From a checkpoint of a small transformer trained on Wikipedia: learned positions.
Each number is 200 + 40 x the weight over its row's rms, rounded and kept within 0 to 999. Layers, rows and columns count from 0. The size before them is the row's rms in percent of the matrix's.

# q: layer 5 attention query, 96x96, rms 0.188, rows 79-95, columns 0-95
# k: layer 5 attention key, 96x96, rms 0.182, rows 79-95, columns 0-95
# v: layer 5 attention value, 96x96, rms 0.249, rows 64-82, columns 0-95
# o: layer 5 attention output (transposed), 96x96, rms 0.16, rows 64-82, columns 0-95
q79,110,202,201,223,191,201,242,286,151,213,159,194,223,78,157,249,135,154,151,206,241,211,157,270,158,191,187,190,217,233,192,166,168,183,215,234,264,238,161,256,191,158,178,170,225,182,225,129,175,198,197,257,285,157,164,191,151,246,172,141,205,218,208,262,218,214,178,221,183,196,207,281,252,216,210,172,170,170,210,160,237,226,204,216,247,171,235,261,200,169,256,116,225,235,151,224,122
k79,102,225,203,238,146,204,315,180,182,264,146,191,196,141,266,236,228,165,177,198,181,245,268,254,227,169,185,198,174,240,163,160,224,202,148,204,266,150,221,207,211,121,201,128,199,137,237,178,191,198,133,202,195,193,200,206,182,184,192,180,211,149,155,301,184,120,157,159,215,202,170,239,161,111,202,186,161,164,195,207,215,220,227,213,271,223,233,238,235,212,271,214,161,273,174,224,216
q80,116,181,211,174,204,158,229,198,228,195,226,210,218,188,190,268,170,119,127,267,161,218,138,277,145,191,209,182,217,183,227,140,226,149,248,238,255,175,168,158,293,166,120,180,167,245,212,217,244,174,176,214,250,187,240,202,220,156,249,211,209,217,105,227,185,258,221,242,155,241,152,153,232,246,150,226,193,233,217,268,220,233,125,205,204,182,215,155,195,210,224,187,180,198,146,243,116
k80,106,204,249,93,158,254,214,149,280,200,199,125,236,230,171,233,184,216,192,155,195,220,201,247,178,166,216,117,192,168,145,212,178,131,153,215,137,197,181,209,234,239,214,215,187,154,142,231,228,140,146,233,267,160,252,205,189,228,184,231,186,202,146,213,288,174,233,174,231,271,179,192,208,217,273,165,231,140,247,220,257,251,170,266,228,199,210,174,181,238,203,201,177,236,122,211,192
q81,102,228,259,163,228,200,271,236,219,139,208,181,141,223,199,155,210,205,127,186,210,248,185,256,203,220,201,225,156,188,161,286,162,143,167,184,142,173,243,198,224,187,228,293,112,151,183,199,199,178,188,201,146,263,179,173,235,268,186,252,213,217,212,226,166,197,174,176,198,201,201,120,147,189,216,77,153,213,248,153,172,181,223,233,250,198,221,175,239,306,207,202,166,185,218,184,213
k81,100,218,153,176,260,207,255,185,255,242,160,190,187,196,172,278,117,178,207,182,181,175,171,148,188,182,234,223,146,224,223,236,163,215,187,260,250,234,181,233,197,220,224,227,196,281,230,220,210,163,138,148,180,229,207,156,181,158,236,276,178,291,184,250,143,208,142,287,140,166,197,178,232,239,102,142,167,247,188,168,198,191,201,248,227,200,217,230,222,281,169,165,178,133,204,187,212
q82,108,173,244,188,278,155,202,232,207,174,152,192,172,163,206,218,192,201,217,214,165,240,175,173,207,221,201,263,145,127,211,186,186,145,254,186,194,118,163,172,173,258,235,211,199,148,255,213,226,204,93,225,177,282,174,230,189,166,168,200,196,169,226,235,176,97,200,212,200,196,113,230,192,195,228,249,151,223,216,249,180,228,116,185,231,200,226,294,286,229,239,231,219,151,233,153,217
k82,106,190,214,249,264,158,185,178,158,133,198,261,187,152,134,215,146,239,187,203,230,185,181,200,173,158,265,202,172,170,183,233,181,139,153,236,144,122,203,173,245,249,188,233,165,163,219,145,236,229,163,218,153,240,178,204,275,225,116,193,220,175,204,201,258,109,160,254,174,189,153,194,249,241,203,204,215,220,227,155,185,220,251,208,257,224,182,177,221,314,186,191,158,196,278,202,259
q83,113,178,198,218,200,233,153,134,182,213,177,185,214,211,273,214,171,215,170,218,165,145,95,262,303,211,191,182,257,231,171,173,210,111,213,158,159,163,179,182,234,170,223,197,197,154,133,143,254,182,203,263,253,227,233,222,213,155,154,216,281,236,265,197,183,115,217,182,207,180,166,245,165,251,233,290,199,218,145,234,211,202,220,195,219,207,209,203,238,267,160,160,229,175,163,165,227
k83,104,154,248,189,199,146,143,175,189,133,215,137,204,278,154,205,221,164,201,171,179,175,237,200,173,271,180,170,236,186,207,208,134,197,222,194,133,255,193,223,182,183,254,243,201,193,208,272,177,182,248,256,233,236,258,249,217,175,214,137,244,135,161,171,171,205,244,196,207,194,137,260,190,201,242,184,216,183,179,234,104,156,238,287,276,207,250,171,264,202,227,149,256,138,223,204,226
q84,120,146,221,221,185,156,179,174,236,258,198,229,196,185,149,222,165,225,235,180,190,177,224,234,214,228,242,261,184,173,246,246,221,209,156,196,185,231,173,196,236,199,261,158,251,189,211,245,164,156,281,173,80,200,205,196,207,220,176,186,257,186,238,222,177,151,212,138,162,212,255,118,171,144,224,165,129,188,205,126,220,211,274,243,247,197,237,182,188,214,173,218,274,228,294,180,297
k84,113,214,104,198,247,175,248,235,205,222,214,255,151,139,163,191,204,178,207,259,120,108,204,215,112,184,196,168,158,246,229,246,193,232,227,212,225,232,215,252,185,232,258,248,208,229,238,239,169,187,261,195,167,160,198,258,178,179,221,177,245,219,200,199,232,237,199,255,146,192,174,198,157,158,182,261,142,194,190,160,230,241,184,207,233,206,208,137,115,199,243,196,129,214,280,288,222
q85,108,234,236,224,262,225,142,181,169,229,242,232,185,176,189,227,147,219,206,227,232,154,184,127,185,210,207,108,217,184,301,252,190,201,154,202,165,259,200,224,215,115,166,241,235,208,179,175,217,213,227,175,178,255,188,135,194,216,247,246,222,139,201,183,231,207,179,226,128,202,173,177,189,197,188,185,259,82,212,252,132,245,127,203,312,208,207,191,177,167,248,246,204,209,206,153,200
k85,101,215,184,182,244,251,176,94,135,185,196,227,254,143,226,214,180,210,196,224,139,188,152,283,204,238,238,197,231,215,242,239,182,148,194,169,225,151,244,210,167,230,159,197,175,200,290,208,233,179,232,209,264,313,240,216,153,164,214,252,236,158,180,207,210,220,225,195,193,200,214,308,175,187,158,221,212,159,257,222,186,256,149,136,206,203,162,152,255,221,155,182,223,158,243,264,192
q86,117,208,212,185,207,232,248,268,200,199,182,174,233,234,202,194,218,169,133,250,285,235,248,276,225,146,209,192,179,229,184,158,169,179,164,215,172,218,172,193,237,216,254,165,233,198,150,212,174,266,236,193,227,135,221,165,145,167,209,173,226,200,222,217,182,116,209,240,195,88,188,250,120,153,248,144,184,223,156,224,217,177,158,163,163,266,223,64,238,209,206,162,179,150,205,194,212
k86,103,181,176,185,250,198,197,186,209,162,133,116,171,209,224,194,209,148,165,137,260,198,217,219,212,228,235,180,254,223,212,299,176,166,207,187,229,240,188,150,249,201,254,126,202,253,153,206,165,256,236,237,140,168,222,249,156,214,204,147,252,237,260,257,158,115,240,147,220,179,275,220,161,151,282,179,145,236,153,188,159,193,216,205,186,183,247,131,203,230,172,203,182,219,236,195,247
q87,104,280,195,158,279,187,215,207,212,163,203,224,230,205,148,211,197,102,214,232,257,207,209,137,183,121,73,164,238,164,245,190,219,227,172,237,241,232,208,243,197,170,139,167,122,172,169,141,193,267,186,242,257,141,122,174,273,211,153,189,221,211,196,232,242,195,225,253,191,153,189,152,222,233,239,186,243,256,173,150,231,201,188,240,182,219,223,189,237,165,232,210,214,170,187,225,223
k87,108,199,109,256,206,201,249,196,266,176,130,169,206,266,186,175,179,160,240,177,234,233,223,224,216,117,208,203,252,129,165,209,210,220,218,280,197,168,213,242,186,230,222,184,149,189,171,196,193,285,117,266,195,218,165,168,231,134,167,215,122,210,226,177,231,175,184,263,274,211,173,258,137,165,253,186,244,267,181,186,195,206,126,172,144,160,234,207,186,210,222,211,236,261,219,195,216
q88,116,138,187,287,223,216,225,152,187,233,165,216,254,173,179,196,214,172,214,216,146,232,155,273,156,166,179,217,282,225,223,142,209,202,220,179,126,169,230,245,207,182,127,240,188,175,205,156,204,198,194,239,250,157,147,198,176,244,273,111,228,213,130,218,238,237,195,315,179,221,226,254,219,173,205,180,177,115,218,271,186,204,147,222,199,153,155,223,262,194,227,204,202,163,200,259,202
k88,108,222,195,241,151,210,161,213,114,222,259,199,249,267,172,275,204,200,210,168,249,250,154,223,182,189,195,202,211,198,231,224,160,206,144,225,223,172,175,209,227,145,157,145,230,183,171,203,208,134,109,240,179,158,218,206,245,226,200,233,199,111,200,203,184,213,207,226,212,170,221,227,145,241,214,268,149,127,248,279,180,133,197,302,244,183,131,181,146,169,209,228,223,208,186,139,259
q89,102,219,166,170,203,153,272,215,160,197,282,261,304,200,164,222,209,174,174,217,183,254,173,179,224,151,203,202,249,225,234,195,187,172,191,236,194,145,177,240,138,171,209,215,137,255,223,144,192,230,58,260,279,196,224,214,191,203,187,185,187,196,236,220,186,252,144,249,173,204,170,250,228,206,245,195,159,145,183,232,268,292,199,110,184,206,183,171,207,181,181,176,200,156,204,180,220
k89,106,242,279,246,213,177,226,167,231,194,261,195,257,178,188,145,217,187,186,196,277,265,190,180,269,159,179,196,243,210,173,157,141,207,202,259,244,217,235,137,236,231,122,210,105,167,142,220,150,232,165,181,209,189,166,163,207,224,266,158,201,183,259,153,192,200,206,159,254,208,158,171,207,185,218,158,184,168,224,209,178,222,130,242,230,236,174,87,261,174,227,267,201,195,244,239,238
q90,114,216,230,148,204,222,196,184,170,186,172,175,178,199,254,170,178,145,112,228,209,245,212,247,215,211,151,176,203,244,231,151,231,234,213,180,189,168,192,262,209,218,191,144,245,204,168,225,170,205,216,195,173,221,163,142,136,260,223,258,180,186,129,250,118,256,248,233,191,211,172,258,218,259,192,156,232,130,154,223,283,290,135,144,220,231,224,178,254,174,215,176,112,210,139,205,153
k90,111,248,253,147,216,178,202,152,136,128,190,127,210,169,312,197,220,213,207,181,237,281,232,184,186,203,249,199,198,195,214,198,173,221,150,190,168,195,176,229,184,207,184,161,270,217,148,197,128,162,231,199,223,153,232,109,141,135,201,258,170,200,197,248,206,268,266,172,217,277,254,253,203,173,165,210,208,147,255,201,222,214,254,186,197,223,195,175,238,179,246,136,139,223,140,176,197
q91,103,212,220,227,260,137,131,205,204,257,253,164,157,192,206,224,258,229,195,182,211,186,194,186,205,208,210,191,195,232,159,271,187,251,149,204,166,229,238,250,202,143,190,182,204,166,208,247,191,205,240,207,281,107,162,167,123,110,199,133,208,184,172,158,245,103,241,163,206,231,174,165,170,235,247,210,144,233,214,134,150,231,228,279,170,248,245,239,150,243,164,209,169,216,257,208,195
k91,106,167,234,163,206,199,148,204,114,186,330,181,222,197,225,201,209,196,217,211,181,158,207,229,213,185,244,205,178,190,219,186,209,209,200,201,213,253,131,221,230,131,230,197,221,153,240,166,296,300,181,241,183,218,144,180,137,195,189,150,176,237,219,223,145,244,192,255,186,227,110,219,123,243,235,187,166,208,171,129,250,165,141,166,233,187,195,230,220,210,144,244,198,249,250,265,200
q92,098,170,182,265,208,178,164,157,152,263,141,187,207,215,226,241,136,190,213,244,193,184,225,206,167,199,162,264,94,248,222,179,192,169,175,205,136,213,238,183,178,208,191,202,215,189,191,139,157,194,221,236,156,287,208,241,220,236,192,275,216,160,198,141,240,224,238,189,227,281,164,207,121,228,162,116,179,296,132,200,148,222,273,276,198,228,229,214,228,161,216,202,223,224,181,219,179
k92,107,173,189,202,267,135,233,186,167,182,117,172,224,224,208,167,177,191,249,228,186,157,314,196,187,161,173,203,165,270,208,200,153,158,163,123,169,212,186,196,211,256,130,168,251,192,121,278,181,258,176,196,179,244,185,229,175,214,170,195,195,241,208,183,191,213,261,274,186,137,230,189,163,218,155,211,239,205,203,241,169,230,248,238,243,206,128,190,207,202,204,179,312,222,114,216,204
q93,109,218,161,256,176,163,318,165,263,198,145,158,238,155,243,195,74,192,193,159,187,184,262,243,225,178,200,207,202,208,193,257,205,227,218,133,196,217,168,164,189,223,229,182,167,231,133,259,183,118,216,128,162,241,235,211,206,141,164,220,204,211,138,199,235,185,221,120,228,227,236,238,134,188,206,179,194,246,239,167,231,244,215,197,197,209,143,236,149,242,268,189,224,172,171,178,236
k93,106,198,211,205,236,197,268,154,219,220,157,227,212,192,174,204,179,170,151,246,265,179,199,237,131,155,160,234,188,191,195,265,198,190,185,151,227,210,248,256,178,248,183,189,113,225,226,150,146,230,190,189,122,171,219,171,187,220,210,278,279,201,145,246,213,246,205,94,233,133,232,205,194,193,198,137,212,199,196,154,228,235,236,262,231,216,176,278,157,193,172,197,209,218,160,282,107
q94,101,160,192,169,247,202,209,158,201,224,227,221,168,176,191,221,177,235,172,185,179,222,164,182,213,262,232,239,188,206,252,188,209,239,183,177,199,216,193,232,272,265,263,155,207,196,206,204,209,229,217,222,298,180,177,231,292,177,167,147,216,191,171,173,297,179,172,135,271,234,209,202,211,240,197,124,204,202,216,246,132,184,184,122,154,128,207,136,131,215,187,166,265,318,201,149,213
k94,101,182,178,187,188,259,140,209,240,160,262,226,268,234,163,208,143,174,240,190,250,145,220,243,246,184,202,216,225,224,187,172,199,187,179,187,247,188,218,219,181,141,213,153,244,246,235,166,243,220,157,103,296,149,157,193,209,180,179,153,233,251,264,194,256,186,128,134,198,134,110,212,186,174,194,274,191,200,209,231,141,218,177,237,214,222,107,233,177,228,143,199,183,221,154,219,176
q95,106,208,282,156,207,194,262,174,233,221,218,194,231,247,149,236,243,197,207,158,190,219,233,162,251,232,109,182,215,171,253,193,114,223,229,214,135,198,226,221,240,220,276,204,208,246,235,223,126,146,171,241,105,148,248,270,161,234,248,195,213,194,222,153,184,166,197,138,260,166,207,225,191,218,126,174,201,162,198,169,226,163,169,231,184,139,251,248,202,142,220,224,206,175,192,118,171
k95,114,178,149,196,237,216,231,237,138,182,222,206,171,100,210,249,216,224,241,221,191,239,229,241,282,182,239,244,184,127,185,206,136,256,99,214,220,163,223,183,214,214,160,211,184,199,164,244,128,232,241,232,230,129,230,217,226,146,249,169,201,238,243,213,261,181,178,173,182,176,178,183,201,147,164,195,194,160,212,214,186,193,254,235,134,166,180,207,180,291,232,277,273,136,140,180,208
v64,122,214,174,168,246,131,238,236,204,231,165,196,204,183,201,160,106,99,187,220,239,237,193,213,223,227,146,216,193,172,240,143,102,195,200,212,175,196,203,194,186,216,193,186,258,250,129,118,173,191,224,195,222,183,181,230,160,210,207,209,222,194,229,160,123,242,245,163,142,243,217,253,194,186,185,145,210,311,243,192,220,108,158,229,197,222,165,253,246,214,237,240,258,151,233,224,248
o64,122,168,234,188,107,234,164,195,210,224,276,206,207,182,178,144,284,270,187,176,121,190,138,222,190,261,191,230,286,180,192,162,301,207,176,197,238,166,280,177,188,150,165,231,237,186,254,210,226,155,192,237,280,198,163,185,201,222,173,170,170,188,190,117,199,267,178,193,255,204,232,224,211,194,187,215,170,183,181,298,159,213,144,201,262,211,210,153,216,185,152,166,216,188,185,155,170
v65,107,259,149,221,220,176,184,220,137,169,176,171,247,216,217,127,189,219,144,181,153,224,215,217,207,198,195,165,122,198,166,199,237,220,186,279,184,195,194,147,245,242,234,137,195,230,175,272,87,224,188,232,231,218,231,240,217,165,222,249,166,228,242,212,177,204,133,234,211,185,244,221,292,207,187,223,307,208,282,212,178,132,172,235,212,193,128,192,154,227,161,150,128,209,212,199,192
o65,109,279,213,194,237,173,224,217,126,232,197,186,279,93,202,245,194,169,237,169,263,164,226,180,168,160,195,187,248,216,248,152,205,210,168,166,141,196,159,201,196,182,121,280,204,171,299,193,181,228,149,238,201,221,220,296,199,240,126,176,226,169,155,181,226,217,184,203,185,134,180,176,211,161,232,195,169,206,172,186,231,286,186,244,203,163,237,205,178,113,223,219,248,200,171,233,246
v66,108,231,181,215,195,172,185,177,219,181,244,99,227,215,240,204,177,182,248,252,188,211,181,131,193,187,257,208,224,178,166,136,152,170,212,126,284,199,150,248,279,164,211,250,245,143,195,265,165,247,264,174,216,176,197,188,238,157,190,162,190,153,172,131,196,164,248,203,266,178,247,239,252,145,205,178,248,249,181,196,227,130,200,215,182,223,129,203,185,201,161,254,183,255,243,145,139
o66,106,181,161,243,151,129,218,234,229,256,187,277,212,220,179,205,212,209,207,196,224,126,246,215,183,191,213,211,189,216,265,222,248,270,198,220,168,204,256,174,158,251,163,213,193,179,148,133,235,130,183,180,163,241,188,214,234,187,255,239,223,179,165,183,187,305,193,214,193,141,231,209,191,214,131,143,100,181,142,77,254,158,235,256,197,163,204,221,248,207,166,201,177,202,202,234,240
v67,114,148,217,127,207,235,208,170,193,153,173,182,201,220,124,184,196,142,200,315,233,207,140,256,288,250,247,192,183,190,143,155,175,177,182,183,203,201,122,191,213,170,172,163,194,250,168,229,206,151,180,198,166,131,241,253,237,174,238,236,272,186,245,191,261,179,156,278,255,189,207,153,129,197,197,266,185,223,199,148,244,253,226,201,224,198,251,205,183,192,229,227,217,242,187,198,121
o67,110,252,229,229,235,155,213,155,173,166,118,195,166,196,201,244,194,285,228,254,217,184,209,182,153,197,174,233,155,231,276,288,168,162,192,198,194,233,187,207,126,258,260,181,195,195,249,162,226,131,221,160,221,319,201,80,167,165,162,236,184,210,209,204,169,222,174,204,237,218,173,220,236,257,160,183,233,172,232,232,106,219,244,178,167,261,176,185,184,199,195,159,182,167,196,179,228
v68,109,233,197,204,207,182,198,193,130,236,215,200,88,195,216,202,194,203,222,195,194,198,133,195,171,272,219,167,218,213,197,185,185,265,233,183,145,139,235,230,190,210,164,265,259,201,206,225,225,184,150,194,154,235,247,262,211,188,190,172,133,205,253,179,190,111,198,140,199,240,229,225,217,220,144,158,250,160,225,155,199,193,182,261,266,220,282,263,257,210,185,216,266,203,166,191,70
o68,106,189,178,256,175,149,218,167,198,258,219,243,249,293,234,152,220,171,244,154,244,172,206,224,202,146,155,201,207,264,199,172,222,210,212,207,265,277,209,216,133,204,256,154,182,222,146,194,161,206,193,237,220,188,154,166,233,184,171,165,246,198,204,174,135,261,224,248,232,146,239,191,155,158,254,195,195,244,145,204,169,195,151,241,163,210,241,105,161,123,144,230,194,303,164,193,219
v69,096,179,221,235,215,208,187,210,182,272,171,251,200,242,209,204,118,182,300,119,180,192,171,183,234,164,173,207,223,173,176,177,176,195,211,166,250,158,160,215,258,144,255,244,190,113,170,111,193,239,218,173,181,192,207,141,164,203,148,210,218,279,154,230,259,218,232,230,223,164,193,177,191,154,227,225,208,138,242,181,246,269,264,183,241,230,192,134,197,230,275,218,201,224,244,111,190
o69,095,146,239,150,145,205,222,219,291,160,204,192,219,248,234,219,266,225,184,259,206,214,215,161,191,214,257,181,137,213,142,198,180,237,220,168,141,237,153,197,216,258,177,198,194,248,180,211,249,136,280,230,175,201,265,178,183,166,248,225,180,190,152,157,156,235,152,212,153,163,217,179,188,223,202,203,193,240,200,153,245,153,240,209,200,237,207,255,192,310,115,131,211,157,125,217,134
v70,107,272,219,190,185,119,194,194,187,132,179,182,166,242,245,165,241,189,168,217,212,226,187,238,163,192,155,184,191,101,171,227,193,195,227,262,243,185,201,221,168,166,163,250,160,257,206,212,167,184,168,161,159,152,218,282,300,193,151,194,205,184,222,217,159,192,141,130,247,225,241,240,243,220,183,194,173,244,227,179,208,185,162,237,209,196,205,190,128,327,244,228,181,200,113,260,191
o70,102,182,215,268,274,192,175,164,169,184,271,226,222,159,196,210,205,226,268,232,136,149,160,188,257,205,193,182,198,270,266,242,180,141,182,229,204,174,156,183,250,219,180,212,269,157,199,220,142,234,203,242,256,266,150,194,220,197,220,179,134,177,157,151,250,221,187,232,214,240,201,170,124,153,205,247,132,186,176,230,115,206,210,199,274,206,167,110,187,115,198,191,240,184,223,243,208
v71,104,189,215,246,179,167,124,237,157,204,237,232,124,174,181,175,145,219,180,142,190,223,239,199,171,236,198,249,137,232,241,183,155,175,193,203,217,143,178,185,203,259,222,179,265,132,264,169,262,204,181,199,163,183,252,194,189,162,238,102,177,193,182,198,212,117,259,224,196,235,262,231,190,252,175,182,265,207,225,218,174,191,312,262,149,188,223,210,159,172,182,214,230,186,230,291,150
o71,098,217,187,144,192,184,288,201,226,154,262,200,283,235,197,241,205,227,195,214,216,194,170,211,226,154,189,244,200,193,152,202,209,212,169,200,238,240,165,200,173,162,206,258,157,234,152,246,156,211,251,221,159,214,247,128,238,174,170,235,237,214,230,171,214,231,216,125,226,200,231,173,292,147,214,158,174,172,195,161,186,246,46,202,144,194,235,114,221,241,198,196,129,180,201,267,188
v72,113,180,199,106,186,304,124,159,196,222,246,202,210,203,261,190,209,200,262,188,226,183,249,155,149,179,192,229,228,252,213,238,152,200,159,245,164,205,190,192,175,237,179,217,156,271,176,200,166,196,242,148,194,181,257,126,166,150,175,212,224,157,256,162,194,149,235,192,234,169,193,252,313,181,235,175,193,192,173,272,209,92,179,196,242,166,154,172,160,185,214,198,255,171,243,169,189
o72,114,211,179,167,178,197,246,196,260,246,197,152,124,201,185,189,245,135,193,210,124,159,234,233,200,153,185,202,137,191,167,184,259,155,182,216,228,195,172,214,205,187,204,196,211,205,205,193,166,167,195,179,198,194,157,142,225,165,140,209,93,229,130,233,260,231,218,243,215,270,186,227,184,238,214,212,213,163,228,145,311,290,225,263,167,155,252,276,172,207,253,167,187,285,173,237,204
v73,108,198,228,148,183,247,227,279,221,231,142,197,121,195,205,228,239,219,205,142,206,138,211,207,237,108,239,163,254,251,215,165,191,206,250,142,227,135,205,185,167,216,189,206,257,261,202,205,236,177,210,175,236,176,147,203,239,160,190,221,247,81,139,181,190,153,235,149,201,264,231,127,218,286,212,219,243,236,148,240,161,170,210,189,159,213,271,219,219,208,194,189,250,183,219,247,172
o73,105,227,119,273,191,121,221,145,209,247,304,201,150,254,163,175,152,232,219,238,190,260,158,215,173,148,146,237,211,209,130,270,180,220,235,199,259,221,256,187,159,166,159,160,157,148,155,202,178,215,176,176,209,125,232,190,194,202,287,170,227,222,210,226,205,205,203,252,231,190,197,191,210,219,229,173,180,140,249,172,199,244,158,114,160,228,158,225,180,231,205,242,233,245,257,157,230
v74,114,255,143,211,183,193,215,246,205,240,210,214,148,162,189,111,211,197,217,191,138,203,157,230,213,165,238,191,139,170,268,231,212,209,167,221,289,310,198,148,243,189,196,215,171,142,155,283,261,174,258,183,237,237,134,170,241,202,221,274,180,193,278,189,178,234,170,201,187,138,181,170,183,153,182,260,225,169,162,202,222,263,253,171,193,179,178,164,125,206,163,193,171,173,175,236,242
o74,108,177,220,262,239,142,229,161,147,155,194,87,202,193,182,205,148,227,194,182,240,238,205,189,250,190,206,259,210,175,154,201,144,187,117,203,124,115,228,238,114,216,171,228,218,243,177,202,170,225,206,225,181,194,238,262,169,161,184,225,172,217,89,264,244,196,172,194,194,225,238,192,234,217,212,190,234,194,237,241,194,193,205,184,307,143,219,277,222,217,225,237,195,263,158,174,209
v75,115,157,240,233,253,215,194,181,251,144,215,183,156,167,189,166,105,282,113,144,206,261,228,212,182,177,135,134,204,198,222,188,237,171,238,205,165,153,163,255,201,199,145,218,194,218,210,175,195,250,166,217,266,164,201,187,224,237,223,162,234,261,181,177,296,310,182,241,213,195,260,211,180,271,231,155,220,219,149,190,158,127,170,236,254,225,190,205,158,213,213,158,200,210,185,155,195
o75,110,241,201,182,166,186,201,220,183,229,271,235,275,224,158,232,245,151,266,218,214,141,227,118,254,169,218,198,203,226,198,233,206,206,242,217,118,156,211,133,239,201,178,255,302,178,194,199,152,166,223,157,173,211,214,219,185,181,204,249,151,131,281,227,174,133,190,161,186,232,154,191,245,177,257,234,253,147,178,172,254,187,247,156,145,259,188,156,135,153,183,226,169,201,248,188,176
v76,107,182,236,218,128,230,200,150,164,233,164,197,178,156,158,161,254,191,218,202,159,201,143,170,225,242,205,244,214,215,156,226,214,136,249,256,104,194,147,109,215,185,182,233,143,144,261,173,223,135,191,190,208,203,224,236,284,283,236,199,170,261,173,206,212,242,226,255,252,265,231,163,181,227,183,224,232,168,229,163,182,243,208,214,154,169,97,214,194,166,168,199,234,231,160,188,253
o76,112,192,181,162,276,175,239,209,187,113,231,192,199,167,234,237,148,206,117,187,220,155,229,199,196,206,206,232,251,225,257,216,219,206,166,183,202,219,169,206,205,230,288,205,205,223,206,231,162,284,204,149,263,209,225,182,59,136,231,169,230,218,174,246,205,175,215,124,206,156,203,216,154,168,263,168,161,208,116,173,195,209,249,153,238,254,241,143,246,201,124,206,187,206,229,237,219
v77,102,191,129,174,257,177,166,180,182,177,292,237,154,228,156,275,239,240,248,231,169,173,136,269,218,219,254,165,147,204,186,166,272,187,230,211,160,270,222,223,159,134,220,174,217,152,174,170,207,252,236,182,202,203,184,176,175,196,208,205,209,182,163,193,134,242,94,161,226,196,231,223,192,177,198,154,230,236,214,193,251,270,262,184,221,183,226,217,115,171,226,146,157,289,194,216,168
o77,103,173,190,234,250,181,207,210,227,193,106,166,223,180,215,227,245,190,248,233,237,242,160,158,154,236,228,216,203,174,170,248,137,147,177,227,200,174,194,158,80,215,226,264,200,181,202,224,277,175,211,200,134,171,131,111,246,180,176,206,237,117,263,231,219,168,214,195,265,238,222,192,262,191,214,248,139,236,197,225,238,149,202,212,257,165,197,172,207,190,169,243,270,148,205,136,219
v78,109,232,197,222,191,190,171,250,214,197,118,189,229,247,220,105,175,202,198,172,200,212,190,261,130,174,216,253,208,205,213,217,217,164,182,153,211,239,143,217,238,220,183,291,195,194,190,122,229,256,253,143,220,206,136,152,263,241,208,209,148,121,198,214,249,152,212,265,250,186,169,175,151,145,199,251,295,173,202,273,212,181,163,178,261,154,162,198,251,214,157,179,205,224,146,212,157
o78,111,204,258,223,238,126,271,194,153,233,278,222,141,178,223,248,226,242,206,163,138,167,269,173,267,239,196,224,167,230,174,222,159,255,198,214,119,174,246,229,158,179,192,157,159,207,197,199,159,161,216,205,236,156,224,251,145,150,233,197,169,266,201,169,178,210,136,136,245,144,164,213,222,187,212,206,76,198,157,228,215,150,244,238,211,196,178,254,201,199,234,248,189,242,178,257,183
v79,109,201,245,176,242,232,245,202,162,193,197,160,169,243,186,221,230,223,233,187,204,242,243,259,195,163,213,203,194,125,169,119,191,190,167,161,230,244,219,207,225,236,245,181,272,226,188,178,173,188,246,165,203,171,257,184,272,326,232,165,96,183,225,186,158,175,140,211,177,195,182,244,259,210,199,228,131,174,125,144,126,218,166,146,125,248,214,224,216,190,211,237,224,203,246,239,155
o79,104,251,200,236,252,198,102,221,203,179,221,168,198,193,231,176,201,178,245,228,146,84,194,251,169,202,233,175,260,187,245,250,211,237,222,293,161,156,199,219,169,146,181,199,92,205,96,195,246,220,187,212,203,167,204,171,236,152,173,233,206,204,202,159,199,266,287,192,151,176,180,279,126,221,218,188,259,186,198,204,199,186,219,187,241,196,246,169,225,189,178,184,215,133,199,258,210
v80,102,181,227,219,188,189,202,161,198,196,227,170,216,285,149,166,182,215,170,190,195,238,253,164,247,272,225,202,330,284,251,234,270,278,253,160,173,225,160,173,144,259,171,163,207,223,254,214,204,155,174,186,134,191,216,152,152,160,171,135,152,197,114,198,252,185,212,240,204,206,149,243,209,143,180,222,228,204,243,178,194,194,133,184,205,180,166,214,145,228,204,185,163,192,250,246,168
o80,102,211,224,183,205,210,188,228,232,189,206,230,146,202,191,318,294,144,167,171,230,165,242,250,187,164,223,216,57,232,161,167,163,142,237,262,180,163,174,135,209,139,258,193,183,181,219,185,246,233,112,196,218,193,166,217,192,236,171,197,245,167,263,230,213,184,210,240,222,169,235,159,222,173,224,146,190,210,197,164,149,187,204,208,145,257,191,206,316,202,218,185,207,199,231,181,215
v81,110,219,290,210,174,209,263,187,166,232,167,157,217,148,186,227,128,204,141,186,229,181,168,238,251,161,150,205,281,249,257,86,163,197,202,204,290,189,260,206,202,198,173,232,167,203,161,177,211,193,238,241,202,148,228,242,279,70,227,170,230,236,227,172,154,248,212,157,198,163,242,250,224,204,228,226,209,167,200,205,176,139,177,241,170,186,215,209,177,198,256,219,230,171,232,161,199
o81,104,268,193,178,184,142,112,234,254,206,235,247,230,220,212,112,247,223,232,255,159,214,219,188,121,141,173,195,191,199,130,228,227,266,178,228,200,192,250,114,191,201,144,190,264,245,194,186,192,268,199,146,217,213,259,217,139,225,177,240,167,209,172,231,178,237,209,264,129,237,226,125,203,216,89,178,214,231,191,133,206,195,218,184,236,245,196,167,207,205,165,230,167,218,238,183,190
v82,110,220,172,195,189,257,213,175,205,177,173,138,158,167,226,191,166,234,193,207,235,138,234,200,216,157,163,234,184,230,215,166,156,105,242,210,209,197,278,130,262,236,261,212,168,191,220,173,230,174,186,260,258,166,237,275,174,218,213,219,200,316,197,185,164,180,135,209,106,232,246,204,234,205,242,225,164,232,235,227,184,200,203,183,192,169,121,222,252,212,247,153,207,168,207,198,82
o82,106,267,269,208,223,208,131,176,183,174,278,187,239,181,201,209,180,215,183,199,171,275,154,224,138,187,198,143,262,195,182,148,239,274,132,175,160,161,194,254,235,174,216,222,175,180,257,187,234,225,155,198,157,164,184,128,153,150,161,178,147,135,220,212,186,268,172,213,153,249,210,223,159,242,193,231,208,207,199,179,255,269,148,265,215,219,222,204,179,197,148,263,156,167,264,251,264